From a checkpoint of a small transformer trained on Wikipedia: vocabulary 5265, RMSNorm before each block.
Each number is 200 + 40 x the weight over its row's rms, rounded and kept within 0 to 999. Layers, rows and columns count from 0. The size before them is the row's rms in percent of the matrix's.

# layer 7 MLP up, 512x128, rms 0.112, rows 146-164, columns 0-127
099,199,172,160,238,217,223,194,242,145,181,169,204,193,177,181,247,155,220,186,103,260,197,159,184,200,191,182,200,265,229,133,236,263,205,278,236,109,153,183,214,212,187,238,161,186,175,159,183,175,242,144,167,213,249,180,217,252,183,154,241,168,189,242,209,153,291,126,171,221,137,215,248,138,220,158,139,248,145,177,173,230,179,224,174,133,237,162,200,188,227,184,220,224,121,168,233,231,207,139,176,196,315,130,165,200,220,252,174,236,228,185,163,143,155,214,226,199,174,239,140,243,197,163,164,213,177,182,262
097,76,269,222,279,187,208,215,189,171,133,219,223,141,174,214,144,213,195,180,231,203,156,188,215,183,216,221,154,320,223,210,132,208,183,158,241,179,292,172,195,255,185,191,195,215,211,217,203,242,154,198,232,216,179,213,205,218,206,188,127,179,206,210,220,143,207,246,212,159,236,201,176,270,170,232,107,164,174,191,202,217,195,305,190,189,191,197,223,258,266,291,220,158,195,222,207,215,211,252,216,241,202,213,231,233,216,242,149,203,265,103,185,259,207,180,222,134,248,227,238,230,178,211,138,148,177,200,243
094,169,171,188,216,205,237,155,159,161,229,150,253,176,169,250,205,208,155,244,238,241,137,174,199,94,106,195,158,228,192,179,228,169,224,176,177,117,174,162,191,149,218,188,159,252,195,231,164,235,196,140,213,165,235,163,228,193,245,197,213,142,178,66,136,208,178,142,151,264,227,203,189,250,214,137,146,175,163,231,187,189,175,84,184,202,243,199,225,160,152,184,234,202,203,277,222,171,161,220,216,178,168,242,185,195,177,235,218,228,234,201,275,179,174,247,148,194,148,178,179,161,155,215,275,179,238,174,217
099,118,233,198,256,257,222,207,253,211,147,163,238,184,224,159,191,234,224,180,242,266,225,225,181,121,177,172,130,208,231,184,166,248,195,195,212,206,208,211,250,251,180,184,147,212,224,59,155,235,172,169,167,198,218,167,222,208,178,220,129,147,188,182,263,220,127,228,243,210,211,180,182,194,106,214,223,198,203,222,248,196,182,310,197,254,278,183,272,230,236,245,185,176,249,206,214,176,169,168,193,165,149,229,187,159,271,178,223,186,192,212,187,190,91,191,175,182,217,180,94,199,189,185,208,246,171,197,229
097,241,230,245,204,189,203,299,216,158,252,172,226,233,162,285,168,222,191,256,178,219,152,287,244,193,173,251,230,207,179,164,179,205,154,110,198,122,260,185,179,183,205,148,210,176,166,194,150,182,185,199,199,202,227,246,133,154,243,194,228,211,183,138,205,188,232,186,220,213,248,211,136,233,169,183,161,134,207,246,183,221,221,249,238,150,200,239,221,137,185,245,237,173,183,185,207,142,205,191,182,199,167,182,106,237,217,206,307,166,207,163,207,194,180,155,189,224,168,176,218,159,254,201,212,147,158,51,156
108,266,197,242,188,184,199,222,175,138,131,196,212,147,172,73,123,225,204,165,145,174,184,264,184,180,232,166,185,259,180,208,236,153,178,151,208,178,247,203,161,173,162,236,267,210,256,208,149,244,271,236,221,245,188,224,159,226,248,174,235,259,199,221,161,193,185,129,237,146,234,205,139,193,184,217,184,196,242,222,147,196,215,276,109,186,175,203,270,194,188,189,191,181,164,195,197,270,239,228,143,281,236,183,155,210,237,104,237,226,158,178,180,252,239,175,252,176,191,235,255,179,247,164,225,160,191,180,188
095,198,137,192,263,202,207,207,188,173,217,204,206,238,222,250,225,244,177,136,225,236,132,205,174,184,198,235,153,172,194,181,235,248,189,259,252,134,135,269,217,194,197,216,213,205,193,161,163,233,238,226,259,126,207,137,111,199,178,214,174,260,231,249,264,176,207,173,259,159,180,207,245,213,208,82,231,184,204,138,138,183,230,227,198,201,238,118,145,202,189,221,234,153,154,181,277,167,180,172,190,232,253,170,135,206,182,223,270,192,170,116,210,212,88,223,207,189,195,178,230,172,154,210,201,190,246,142,247
100,158,179,229,165,222,217,177,150,221,177,180,120,107,118,255,156,160,147,134,228,116,192,197,198,161,237,157,146,198,224,160,225,191,186,275,227,260,163,161,271,186,176,195,102,206,224,225,253,240,183,219,251,176,270,245,215,189,243,221,124,220,203,204,253,176,215,218,176,209,127,197,195,176,175,187,204,189,133,231,208,146,182,232,209,227,183,225,209,156,162,222,199,213,159,247,235,238,184,245,182,199,171,179,223,153,168,221,297,284,218,248,217,217,279,140,173,240,202,196,208,177,143,204,246,164,254,138,200
100,152,126,206,182,185,230,142,179,156,125,221,159,135,223,191,118,194,239,158,184,225,224,247,124,214,193,173,266,215,175,141,185,211,182,191,228,179,167,256,190,177,163,229,221,124,184,228,250,172,192,178,236,146,189,241,276,183,177,180,252,233,254,243,270,180,176,141,230,145,267,179,158,173,224,169,218,172,172,254,157,193,268,203,241,278,204,175,214,163,284,200,313,119,174,228,243,161,224,204,207,243,226,201,155,155,195,227,238,236,176,235,227,170,209,166,199,258,213,166,206,175,167,194,276,214,201,198,262
099,235,203,209,238,170,230,227,120,243,247,113,171,232,123,158,246,205,125,213,193,211,225,197,192,124,225,131,191,205,241,219,186,93,241,221,257,233,264,244,226,237,321,172,184,219,177,149,159,191,164,162,191,189,196,209,200,226,250,166,129,288,197,111,197,135,194,170,186,220,208,187,217,184,255,142,189,244,200,250,225,116,142,207,254,206,212,196,225,225,184,191,235,198,171,193,213,159,299,251,196,152,193,196,157,220,186,192,219,151,202,234,152,210,215,178,173,220,222,233,265,216,197,137,220,175,181,220,184
100,214,156,152,239,216,192,209,206,257,186,211,230,219,197,212,235,213,181,199,231,145,217,147,186,169,194,183,204,140,223,176,181,261,223,279,223,280,229,216,258,239,164,171,260,200,204,299,200,200,109,229,174,210,116,216,222,225,182,215,185,229,202,183,200,134,176,196,182,97,210,240,232,246,269,264,217,241,194,221,146,166,196,202,204,211,188,174,210,195,129,232,123,223,187,198,222,207,172,189,184,211,163,156,202,325,176,257,194,117,135,202,214,177,234,170,207,212,139,156,185,179,133,184,225,293,177,110,173
103,181,216,179,227,189,195,203,217,204,317,228,147,219,152,165,213,149,248,229,178,203,204,208,194,144,199,191,209,225,216,145,236,211,218,192,288,257,223,176,207,224,152,244,198,186,238,217,286,163,201,212,251,187,286,218,175,162,195,287,192,205,145,181,237,194,228,188,224,246,194,194,253,193,210,205,225,160,146,263,97,168,171,230,196,268,162,183,194,207,185,240,71,190,235,198,226,253,226,172,193,268,191,170,227,198,217,202,179,153,194,148,220,211,246,183,158,100,213,297,114,181,201,136,186,208,244,244,190
106,120,192,167,178,264,213,246,129,163,212,136,200,170,139,186,204,210,205,241,177,234,197,173,260,159,224,240,177,152,127,150,194,207,239,152,210,173,258,232,141,205,188,182,168,252,226,168,218,166,305,191,172,195,207,261,178,266,218,212,220,229,253,116,185,261,127,243,139,203,160,170,243,170,257,256,218,155,227,214,178,186,221,193,106,221,226,174,236,190,201,133,235,170,217,202,144,231,156,207,153,249,139,219,202,160,162,157,251,209,228,225,237,171,240,227,125,201,171,130,153,181,199,201,148,171,194,238,145
101,183,166,161,181,162,268,177,197,250,184,266,172,174,217,227,182,199,225,175,283,185,163,237,162,188,266,217,279,177,139,231,207,181,294,148,167,218,202,213,164,217,182,229,243,65,156,151,155,230,211,178,171,231,218,161,186,160,217,169,188,226,132,196,168,218,175,108,247,206,197,166,198,188,245,170,186,263,274,249,205,163,129,210,132,226,172,229,160,226,177,152,301,171,171,127,225,217,178,214,190,213,231,174,249,197,199,238,180,186,199,285,190,263,214,261,229,220,229,244,241,190,221,216,188,248,193,230,156
102,207,193,212,202,248,235,181,273,191,140,238,211,234,239,190,232,229,208,213,162,102,182,201,209,177,150,246,203,217,183,222,201,200,126,191,152,223,262,189,180,182,189,216,149,168,100,188,231,255,176,159,219,150,152,221,197,205,118,218,248,125,137,198,255,251,232,215,225,171,216,184,192,183,158,236,202,244,305,268,202,190,143,136,181,200,215,241,205,186,171,207,156,241,168,148,229,168,259,222,257,164,120,225,110,160,189,177,212,261,174,166,165,229,173,257,228,196,213,292,224,203,213,186,186,154,189,119,151
100,157,136,177,144,175,119,270,181,164,215,191,246,197,146,252,191,182,191,134,199,161,256,213,219,264,171,178,169,169,189,142,197,168,209,172,172,146,144,163,173,219,215,161,200,248,281,237,231,233,188,210,241,256,256,164,166,238,318,181,236,190,157,210,241,191,156,242,213,239,252,156,205,136,212,187,172,153,202,138,188,239,176,167,181,222,218,180,269,222,233,219,154,209,261,206,246,258,173,139,196,178,191,202,204,172,228,184,238,160,257,205,158,227,234,123,180,172,114,192,225,188,297,191,231,204,138,269,194
097,198,236,107,217,152,252,229,203,252,260,197,233,202,185,179,140,168,185,210,180,186,120,251,241,171,210,179,157,135,222,241,129,224,206,222,224,211,165,216,163,236,223,232,192,222,142,193,242,105,234,193,134,186,234,232,195,236,229,205,189,214,180,166,258,231,246,171,289,204,241,132,226,236,161,162,226,179,224,203,237,184,100,185,225,185,162,193,174,191,217,228,207,149,165,161,285,262,232,225,166,147,129,253,259,259,165,246,221,174,189,107,153,186,210,167,140,202,179,187,162,234,213,235,258,180,151,148,177
102,187,225,208,232,190,168,255,254,152,151,164,163,154,132,171,164,186,166,186,260,223,217,113,243,136,165,222,166,206,185,192,204,198,326,266,215,175,215,186,267,152,205,170,226,153,213,175,218,235,179,206,177,130,259,88,156,275,186,140,233,232,270,195,274,158,240,214,234,203,155,186,165,208,227,168,219,246,185,235,201,175,218,189,162,173,201,196,245,158,258,195,196,253,197,235,238,193,181,220,205,211,169,193,243,222,214,220,305,217,213,102,147,236,142,182,181,249,218,206,191,199,229,160,238,139,225,188,240
111,168,253,194,181,272,121,208,163,227,258,169,167,189,229,152,241,186,265,252,279,224,190,221,256,249,130,178,171,116,214,185,126,228,143,194,227,194,132,131,191,170,187,268,197,199,160,249,240,246,198,155,179,231,209,258,228,251,185,201,224,149,182,233,195,218,263,200,196,241,181,171,204,203,194,184,200,252,164,226,76,251,184,138,212,237,180,189,223,184,196,190,187,259,272,211,164,256,256,230,162,218,255,212,190,244,213,150,295,209,146,186,175,135,162,211,200,187,158,144,174,230,207,156,189,147,192,201,182
# layer 7 MLP down (transposed), 512x128, rms 0.15, rows 146-163, columns 0-127
103,181,242,189,202,130,253,176,220,209,254,129,163,263,179,159,221,196,139,217,220,254,165,157,171,186,143,263,137,209,169,195,161,210,242,188,124,180,188,196,171,219,165,255,197,223,165,70,166,257,157,214,194,118,232,244,182,231,199,248,173,228,248,145,204,233,283,251,231,78,150,205,196,256,179,234,250,155,192,213,198,228,233,210,197,165,142,162,234,241,224,162,135,231,142,210,186,157,257,266,190,166,166,179,206,179,223,192,243,212,145,172,222,169,229,230,141,184,168,197,210,206,208,188,241,198,150,190,241
102,230,122,207,175,233,152,229,156,183,203,243,151,202,207,212,170,175,155,233,219,229,212,226,162,250,191,198,157,169,185,151,221,233,190,194,179,250,308,202,166,209,154,213,214,175,150,211,236,178,196,151,192,185,146,166,240,193,198,181,231,216,244,201,145,205,189,193,197,122,268,241,145,187,224,265,215,249,242,153,209,237,201,162,202,228,157,169,166,184,71,152,213,245,199,167,114,115,136,116,226,167,200,214,156,227,240,158,160,111,140,247,178,216,173,257,180,175,237,177,151,153,248,137,255,159,195,197,228
097,243,214,156,180,142,204,213,203,242,191,161,243,148,168,201,120,243,264,221,209,210,210,225,229,213,262,250,192,301,164,159,183,234,195,217,217,194,194,232,92,191,78,258,213,221,179,157,209,149,142,266,230,173,228,212,185,211,131,227,217,170,190,253,161,179,272,152,196,239,173,279,191,173,93,214,139,210,245,272,162,182,190,179,221,169,222,159,225,166,258,237,160,172,187,220,181,202,271,218,218,184,221,180,160,221,223,244,195,204,205,146,167,138,196,160,158,200,246,237,224,131,179,232,228,187,201,145,167
098,255,203,170,238,178,199,194,254,147,223,182,170,183,134,230,266,153,222,179,217,222,191,230,183,179,173,258,241,240,175,198,237,260,253,147,175,147,234,178,205,165,249,107,232,229,224,207,252,163,243,195,258,136,184,200,213,245,206,212,183,187,163,180,268,246,249,115,238,210,198,214,233,99,200,169,147,197,176,199,178,177,214,153,152,125,150,237,81,157,157,208,266,296,257,186,178,228,184,166,226,192,255,246,187,189,150,176,177,213,140,220,197,142,210,184,218,266,228,240,233,200,178,169,228,208,218,243,158
098,224,114,183,175,210,227,268,218,229,196,245,212,173,199,216,187,169,281,173,157,181,221,196,145,141,186,218,157,193,131,192,223,216,202,265,198,214,140,203,227,225,247,191,204,199,213,188,229,144,229,260,215,271,229,200,135,205,213,251,173,166,306,220,164,163,174,242,145,239,212,156,162,194,228,188,246,154,200,228,59,154,209,223,251,194,175,248,258,126,120,216,188,157,183,215,183,164,174,227,121,213,176,149,213,195,203,218,188,162,249,196,188,270,154,119,218,125,206,218,159,228,205,222,202,244,133,229,171
107,201,200,170,177,179,217,278,264,208,192,289,181,165,192,208,184,144,191,134,205,147,181,244,142,214,232,131,243,183,189,216,224,219,185,165,166,270,234,213,248,156,223,215,238,182,203,224,218,207,228,238,193,166,302,266,228,220,207,257,246,251,108,222,202,261,178,165,125,143,185,236,197,260,227,160,193,188,197,172,186,155,223,253,155,207,274,225,307,189,122,176,231,256,155,173,217,180,180,205,164,207,242,150,194,206,218,148,193,217,193,144,200,169,146,133,206,245,248,223,244,259,206,269,130,201,186,202,226
098,212,235,171,137,138,201,182,232,228,163,217,203,211,175,167,211,68,173,269,238,217,172,171,228,179,172,157,198,173,97,177,273,212,212,125,185,222,155,206,186,193,196,172,132,265,253,135,224,191,197,186,139,203,235,226,167,212,276,221,206,243,220,212,254,198,206,228,146,193,191,131,250,221,201,217,241,200,229,220,178,193,217,214,180,245,236,147,168,155,163,252,214,246,168,166,150,200,287,297,232,205,237,221,303,205,221,173,158,149,212,168,172,184,209,141,241,218,160,191,213,150,220,194,223,108,240,169,201
099,135,179,172,168,123,229,147,210,143,264,212,134,206,156,143,163,247,259,220,122,183,266,149,264,193,243,164,141,273,204,206,229,232,203,241,165,182,242,139,168,133,164,176,232,261,214,179,208,220,208,250,189,170,207,227,151,183,215,173,201,166,259,267,186,203,160,197,156,222,196,216,205,118,174,115,225,155,186,172,234,179,142,176,195,183,180,168,220,135,226,236,207,224,290,161,148,189,169,246,207,173,180,241,177,235,233,226,172,137,249,142,261,213,179,161,183,267,255,234,189,187,200,154,145,165,220,235,169
097,254,209,175,181,209,169,223,130,185,228,224,233,276,205,244,159,251,115,245,177,156,186,193,242,288,224,138,223,176,204,266,298,141,203,226,194,128,179,194,211,191,305,221,140,206,176,168,161,176,255,213,183,201,164,265,205,175,238,113,179,198,170,256,256,205,245,205,290,231,207,184,233,102,219,167,187,152,289,214,214,179,174,177,169,182,167,168,179,181,257,231,214,232,222,201,242,195,190,275,172,151,228,141,203,242,196,227,201,238,124,189,189,195,199,229,187,233,198,203,152,203,239,195,193,145,173,245,179
099,242,172,150,209,264,269,229,186,160,244,182,129,90,208,256,192,228,185,234,284,100,280,234,296,184,169,172,227,185,222,189,242,168,174,154,232,184,282,180,250,189,169,182,214,205,181,213,233,190,144,175,221,192,191,242,207,196,206,244,168,205,204,142,124,219,231,165,246,178,192,167,219,135,195,229,179,126,255,201,196,199,151,169,176,200,260,198,207,221,162,177,215,262,261,146,202,167,177,159,204,188,225,217,217,237,225,174,70,221,204,250,178,193,177,132,152,233,183,164,180,238,187,180,133,179,231,221,186
099,237,234,236,232,205,224,179,227,205,213,243,166,217,208,210,242,142,187,361,181,299,276,203,176,202,217,225,186,177,175,168,180,262,221,191,192,229,207,289,152,205,211,210,222,213,164,240,220,229,188,238,239,204,181,191,179,138,278,176,178,190,161,224,221,195,202,207,148,254,220,167,195,230,206,167,178,310,197,226,193,210,140,229,231,197,176,149,141,207,127,180,192,194,165,224,123,123,234,223,144,205,136,230,218,215,172,247,155,121,231,220,179,256,225,236,170,170,185,308,195,169,235,185,216,229,232,136,210
106,221,162,155,221,177,193,231,186,182,230,169,257,160,256,191,121,203,299,234,251,174,208,184,159,174,223,261,200,146,196,195,269,183,162,214,192,269,165,185,190,221,260,161,216,178,199,180,173,259,148,243,186,181,221,190,229,241,129,237,150,202,198,231,205,152,173,162,310,216,260,144,140,161,234,198,192,160,221,163,224,236,253,188,238,226,218,190,163,145,216,151,299,227,236,162,241,168,205,225,203,157,178,213,122,152,256,231,163,258,235,183,236,156,257,173,224,175,226,209,177,186,142,166,205,257,153,173,101
106,154,204,129,211,258,173,213,174,221,138,141,234,198,185,126,192,157,220,169,128,234,236,102,252,183,218,288,184,159,183,184,196,177,258,163,186,216,111,226,179,217,184,206,162,234,216,231,195,130,244,249,192,200,190,229,252,197,163,199,192,206,199,226,231,246,113,261,130,120,196,152,232,200,220,212,205,223,256,174,176,221,217,136,76,222,196,167,163,194,183,191,304,102,194,222,138,197,175,140,181,185,169,180,222,163,195,142,251,216,203,207,207,212,254,239,140,195,199,183,199,197,229,171,197,201,212,221,237
093,216,234,261,187,197,245,227,261,140,238,185,262,219,241,164,283,186,158,206,229,187,175,206,207,223,238,222,154,192,209,189,208,199,149,214,203,202,166,188,151,174,240,155,234,296,174,251,246,149,229,193,189,179,206,210,246,258,193,199,222,133,171,205,158,265,253,257,250,177,191,133,227,148,219,153,269,185,155,164,228,199,145,157,198,181,241,218,94,213,139,244,207,143,245,130,217,181,178,176,158,166,231,307,116,167,208,198,257,177,211,178,182,186,256,173,224,260,256,199,200,160,117,204,190,222,246,162,199
103,225,228,214,250,168,219,185,174,200,113,208,240,219,201,215,152,268,163,170,146,206,176,170,255,213,157,247,151,235,231,239,189,123,204,170,236,141,195,135,210,205,227,189,250,232,307,187,239,192,186,231,151,230,219,203,164,227,172,197,207,255,209,203,243,154,187,138,194,203,318,242,127,202,202,239,242,167,161,182,158,165,227,149,217,187,203,114,192,132,213,201,250,234,227,195,243,239,141,202,145,173,182,199,180,179,151,191,237,217,185,239,144,244,169,235,179,270,219,238,209,191,254,159,197,170,191,58,192
101,237,201,219,204,157,209,263,242,226,184,242,177,203,256,233,198,182,194,182,129,198,101,240,215,197,176,199,209,235,171,243,155,215,245,206,183,144,227,243,155,232,239,188,205,219,85,199,200,185,220,284,208,219,175,162,305,160,129,223,163,162,237,246,199,233,221,144,207,146,156,210,154,204,188,211,125,216,232,173,257,235,191,226,174,218,161,142,128,193,196,187,197,153,91,201,198,200,289,259,191,164,221,220,198,237,202,234,167,205,166,113,245,219,124,282,192,151,240,175,190,209,149,232,197,252,191,204,189
100,240,248,199,288,168,202,302,206,256,315,159,185,206,159,205,227,189,180,206,138,192,236,206,176,213,177,245,182,181,296,235,199,190,232,202,176,231,173,166,263,201,206,171,188,161,166,149,178,219,205,164,218,125,155,256,122,203,239,115,176,258,296,228,194,196,232,194,191,189,232,187,222,214,142,191,251,244,159,258,300,158,114,253,188,206,189,190,171,177,233,216,201,166,166,176,216,191,205,213,180,222,156,202,206,246,178,176,255,195,197,118,153,159,183,165,147,212,236,211,209,174,215,155,212,111,173,186,160
106,208,219,170,185,202,198,157,180,256,238,178,150,250,152,191,174,140,189,215,156,124,237,158,215,202,180,215,258,221,191,209,174,109,204,210,186,188,236,224,250,202,240,264,144,187,236,157,225,121,324,204,271,189,163,217,149,186,246,172,199,182,184,158,236,156,168,246,208,243,193,221,205,222,212,149,229,153,166,190,148,213,169,146,163,144,110,190,179,183,225,150,205,227,255,267,209,200,148,222,215,203,175,186,273,226,238,155,156,195,201,209,195,175,148,160,176,272,128,205,284,236,242,257,257,126,214,249,240
# layer 7 MLP gate, 512x128, rms 0.118, rows 147-164, columns 0-127
092,202,230,204,164,147,198,214,223,189,160,175,259,204,258,215,168,177,231,175,219,203,251,268,223,124,232,253,160,259,274,219,231,197,254,209,184,145,208,233,230,219,238,238,169,267,263,194,187,105,226,235,202,187,192,244,210,210,202,251,246,193,197,234,176,195,168,186,237,176,186,152,186,165,200,217,228,109,162,187,219,204,231,191,182,167,220,158,245,323,249,226,234,173,167,238,183,281,174,207,182,202,281,216,235,170,239,222,102,159,194,221,246,315,235,178,246,184,170,229,151,286,198,241,182,211,179,138,217
095,230,229,118,210,229,245,152,199,204,205,278,171,165,201,197,223,240,210,195,199,201,189,208,151,243,158,256,161,326,159,211,250,247,165,258,205,272,189,200,154,196,206,218,233,165,170,222,191,197,153,197,229,160,201,198,190,163,170,148,229,213,201,214,205,170,315,181,190,181,225,226,254,273,163,170,167,201,223,180,113,171,218,152,192,197,220,145,248,225,260,114,135,227,231,281,214,200,231,255,129,246,233,163,233,257,173,258,234,213,195,233,154,164,183,162,148,207,233,223,188,181,155,187,233,132,124,159,218
106,207,163,221,199,243,218,239,194,228,160,246,162,160,251,156,152,212,184,176,199,189,238,218,246,154,256,152,136,214,204,245,209,217,173,236,188,252,188,257,196,284,146,277,233,218,140,150,128,231,114,181,132,215,251,156,160,110,170,222,141,229,116,154,169,180,195,247,171,201,181,216,281,246,175,229,190,159,257,194,311,211,161,194,183,242,229,163,254,208,198,222,160,199,178,205,205,143,202,204,185,175,167,217,177,181,212,185,206,164,256,227,229,220,234,153,157,236,167,168,92,232,177,174,189,138,228,224,172
094,211,123,222,150,170,238,154,135,178,208,228,209,245,170,227,248,238,202,214,227,133,126,199,208,171,220,206,179,175,186,241,166,200,194,204,214,253,160,189,184,225,228,158,260,150,156,171,163,207,201,172,164,236,221,159,213,167,225,141,260,283,143,230,190,197,206,210,188,222,135,111,251,114,188,96,263,204,173,231,182,231,194,117,243,129,214,183,213,153,223,176,227,177,184,183,191,135,194,187,184,249,189,107,184,191,182,255,173,227,267,224,216,231,140,156,140,210,206,195,164,109,206,218,211,199,199,295,235
103,233,153,280,213,186,144,196,225,159,205,270,119,188,184,169,174,197,245,134,242,190,200,172,157,166,151,180,201,217,188,186,301,206,214,227,149,193,183,115,199,235,177,146,192,216,196,98,140,219,245,178,185,170,213,207,235,224,188,109,224,197,177,148,109,199,158,202,127,233,130,216,236,213,173,227,297,222,181,211,224,174,243,143,182,229,199,190,146,175,203,204,227,151,139,199,270,191,241,245,211,181,183,230,207,233,137,154,219,173,202,212,145,264,203,254,164,220,170,199,231,232,299,213,234,162,151,194,190
097,182,223,169,237,125,249,234,233,181,261,197,133,168,149,129,196,169,261,139,191,200,275,182,188,198,221,229,173,175,207,223,206,205,232,120,263,262,108,177,272,226,196,231,193,181,247,256,151,152,187,213,123,245,117,192,218,217,214,232,222,207,227,196,256,187,216,133,257,155,160,120,189,171,266,158,209,228,184,240,165,163,187,208,194,195,167,236,200,199,156,191,234,132,243,194,225,259,204,178,164,197,201,174,230,222,262,328,140,196,184,203,250,168,248,168,241,197,151,199,168,193,206,224,182,199,250,250,215
103,210,154,166,137,205,254,241,164,185,315,184,191,171,159,130,214,175,139,151,236,191,223,261,148,190,248,127,155,226,246,211,237,206,189,174,201,228,192,235,174,213,196,213,171,179,209,117,203,198,232,222,171,208,172,191,229,193,209,178,209,214,266,249,182,242,186,179,147,154,187,243,233,193,245,183,193,216,207,107,127,278,186,173,180,250,228,139,219,201,187,144,125,261,217,242,289,244,207,190,199,272,215,198,277,215,240,221,252,179,149,184,220,189,240,194,137,211,223,200,152,215,102,152,284,206,197,232,232
102,209,180,206,181,233,180,181,191,203,118,213,205,160,184,205,153,182,268,153,169,221,156,257,161,235,197,207,232,196,218,175,221,154,136,200,238,207,180,169,218,162,216,159,243,191,190,239,147,113,195,185,236,160,217,282,277,232,129,173,234,210,272,208,215,165,230,80,270,219,272,211,153,248,196,121,224,167,156,284,185,128,217,161,249,203,237,159,188,206,231,150,305,145,188,224,167,218,226,162,200,187,261,159,204,232,187,136,191,224,203,193,189,175,217,159,232,232,169,121,173,173,162,186,236,193,153,152,193
102,215,156,201,162,190,224,197,178,234,242,164,129,137,218,211,284,231,249,232,206,188,253,207,196,218,162,187,245,217,108,214,185,159,261,254,221,184,195,169,225,210,248,155,218,189,149,215,147,153,196,256,264,237,237,199,279,192,182,257,148,174,224,140,125,233,218,187,270,160,154,205,199,182,173,150,226,193,205,159,291,219,188,194,219,233,239,79,167,152,202,205,251,162,197,165,164,268,212,219,171,155,254,223,140,229,234,139,159,255,222,174,206,268,206,152,230,178,180,241,155,233,192,213,162,213,170,264,146
099,230,250,224,180,209,172,156,210,186,233,230,242,187,237,280,209,189,245,237,187,262,305,170,245,142,206,231,162,179,228,168,237,195,239,188,228,226,154,220,175,197,125,167,138,152,237,206,224,214,276,283,165,262,209,225,222,142,234,240,137,215,172,219,241,151,212,153,199,213,267,190,224,210,195,170,183,272,264,228,156,216,124,198,239,242,203,131,161,210,207,270,212,140,213,204,175,189,176,189,122,195,201,267,172,191,224,274,212,195,153,267,170,201,226,216,148,184,129,213,249,218,191,125,186,268,182,161,250
098,208,216,261,200,247,224,225,188,169,147,167,175,220,170,215,199,206,126,171,189,194,127,155,182,137,162,194,180,166,214,211,189,221,228,288,172,210,190,239,231,125,180,224,183,182,124,213,137,216,158,167,248,215,121,155,154,196,199,213,211,241,138,212,173,253,215,284,152,189,212,223,169,187,135,240,217,241,201,152,216,216,238,172,263,177,256,173,219,205,256,142,240,164,163,178,213,165,142,187,282,225,132,249,206,225,187,268,215,248,144,215,204,214,159,196,221,255,162,136,226,202,201,296,183,178,206,314,261
103,117,203,194,194,197,189,140,185,196,214,227,203,265,134,213,144,265,158,242,252,181,223,174,184,212,222,249,208,240,244,155,220,217,238,185,281,243,190,174,193,225,284,195,189,231,205,205,244,248,211,231,149,212,155,145,208,138,184,193,227,236,199,107,199,231,150,191,181,115,221,179,178,214,225,291,118,128,150,162,209,278,204,233,199,158,219,216,175,197,135,225,188,185,229,199,247,197,189,223,157,222,264,89,189,223,187,192,206,113,245,183,163,190,262,212,198,125,190,190,158,159,168,148,172,139,173,228,166
090,226,198,149,177,127,186,168,199,278,192,227,185,207,237,244,156,169,249,117,248,179,198,240,155,216,250,250,261,110,98,193,177,221,271,214,158,218,157,157,209,197,172,234,262,159,160,160,149,222,165,214,197,162,194,211,253,193,187,226,159,222,199,258,177,199,200,168,182,162,158,156,175,198,191,149,201,192,261,209,192,145,140,232,151,224,189,266,271,270,198,168,261,179,144,113,244,205,238,211,182,240,198,184,205,215,228,254,196,172,195,202,179,235,217,246,291,221,194,223,253,153,173,244,166,243,200,300,198
113,229,193,181,191,185,203,246,146,254,292,128,217,237,157,198,181,222,257,201,165,293,228,209,196,201,246,187,183,119,184,194,233,230,154,173,258,197,154,231,200,229,207,184,246,167,278,256,253,170,140,208,164,185,272,98,123,160,270,215,268,197,223,197,154,185,192,233,247,213,213,219,229,243,207,175,186,181,143,102,248,232,258,170,209,230,162,106,206,187,160,201,220,201,219,186,162,236,196,224,134,131,243,238,228,137,192,233,170,216,173,266,185,231,258,201,165,198,229,179,165,222,217,235,149,212,210,213,228
092,180,176,236,223,307,163,149,229,189,210,161,161,191,238,172,175,250,220,179,210,215,134,154,227,185,230,224,201,143,198,216,214,249,202,202,190,230,236,160,263,201,190,162,228,206,150,214,172,238,150,190,224,204,140,286,196,159,208,218,240,203,140,148,182,233,133,219,235,192,266,228,286,255,280,200,176,175,251,152,169,170,232,243,159,148,125,229,248,146,282,179,217,177,184,195,235,191,182,138,143,186,198,195,153,167,209,190,243,100,156,247,203,174,223,209,217,137,166,204,103,197,179,247,223,288,229,186,216
094,143,159,173,204,134,214,182,239,194,173,220,136,251,189,145,166,262,141,220,209,215,225,176,228,201,174,211,189,256,175,279,226,187,232,232,179,178,210,199,246,192,259,231,187,196,166,218,196,194,223,215,158,170,165,263,222,183,177,258,173,233,265,150,134,243,193,164,122,182,242,201,261,170,299,181,251,204,181,125,183,251,184,215,223,249,197,211,169,141,110,161,226,159,214,193,193,101,187,204,167,265,166,191,219,193,118,219,267,158,185,252,236,219,215,215,280,251,196,282,254,155,167,195,255,231,233,220,210
113,198,243,224,145,199,212,189,191,122,224,250,215,154,189,178,230,223,225,211,173,185,190,288,177,208,219,189,205,212,137,165,278,171,268,212,196,136,206,164,227,179,211,226,203,124,175,198,118,263,205,256,275,268,117,225,246,271,164,209,215,207,186,212,222,81,218,221,189,241,145,176,130,189,237,158,126,206,210,244,267,234,205,155,241,195,227,142,194,227,184,202,254,188,216,182,214,203,132,203,176,168,255,170,214,179,184,170,151,252,226,225,148,229,243,201,224,130,256,227,160,220,191,279,212,274,235,197,188
114,189,219,185,159,198,158,275,244,209,242,153,225,224,173,236,285,189,155,192,104,227,182,159,216,236,248,188,203,223,171,222,250,156,184,252,149,141,196,243,163,164,194,204,182,172,184,216,229,138,187,266,191,169,195,229,223,278,177,189,222,209,299,190,164,170,213,167,174,246,192,207,232,212,211,151,180,257,194,155,174,204,155,155,149,128,160,165,193,273,173,223,122,238,130,235,155,269,200,176,114,191,207,266,171,128,218,161,136,222,190,189,181,237,226,235,171,289,167,254,183,201,227,138,215,241,181,145,177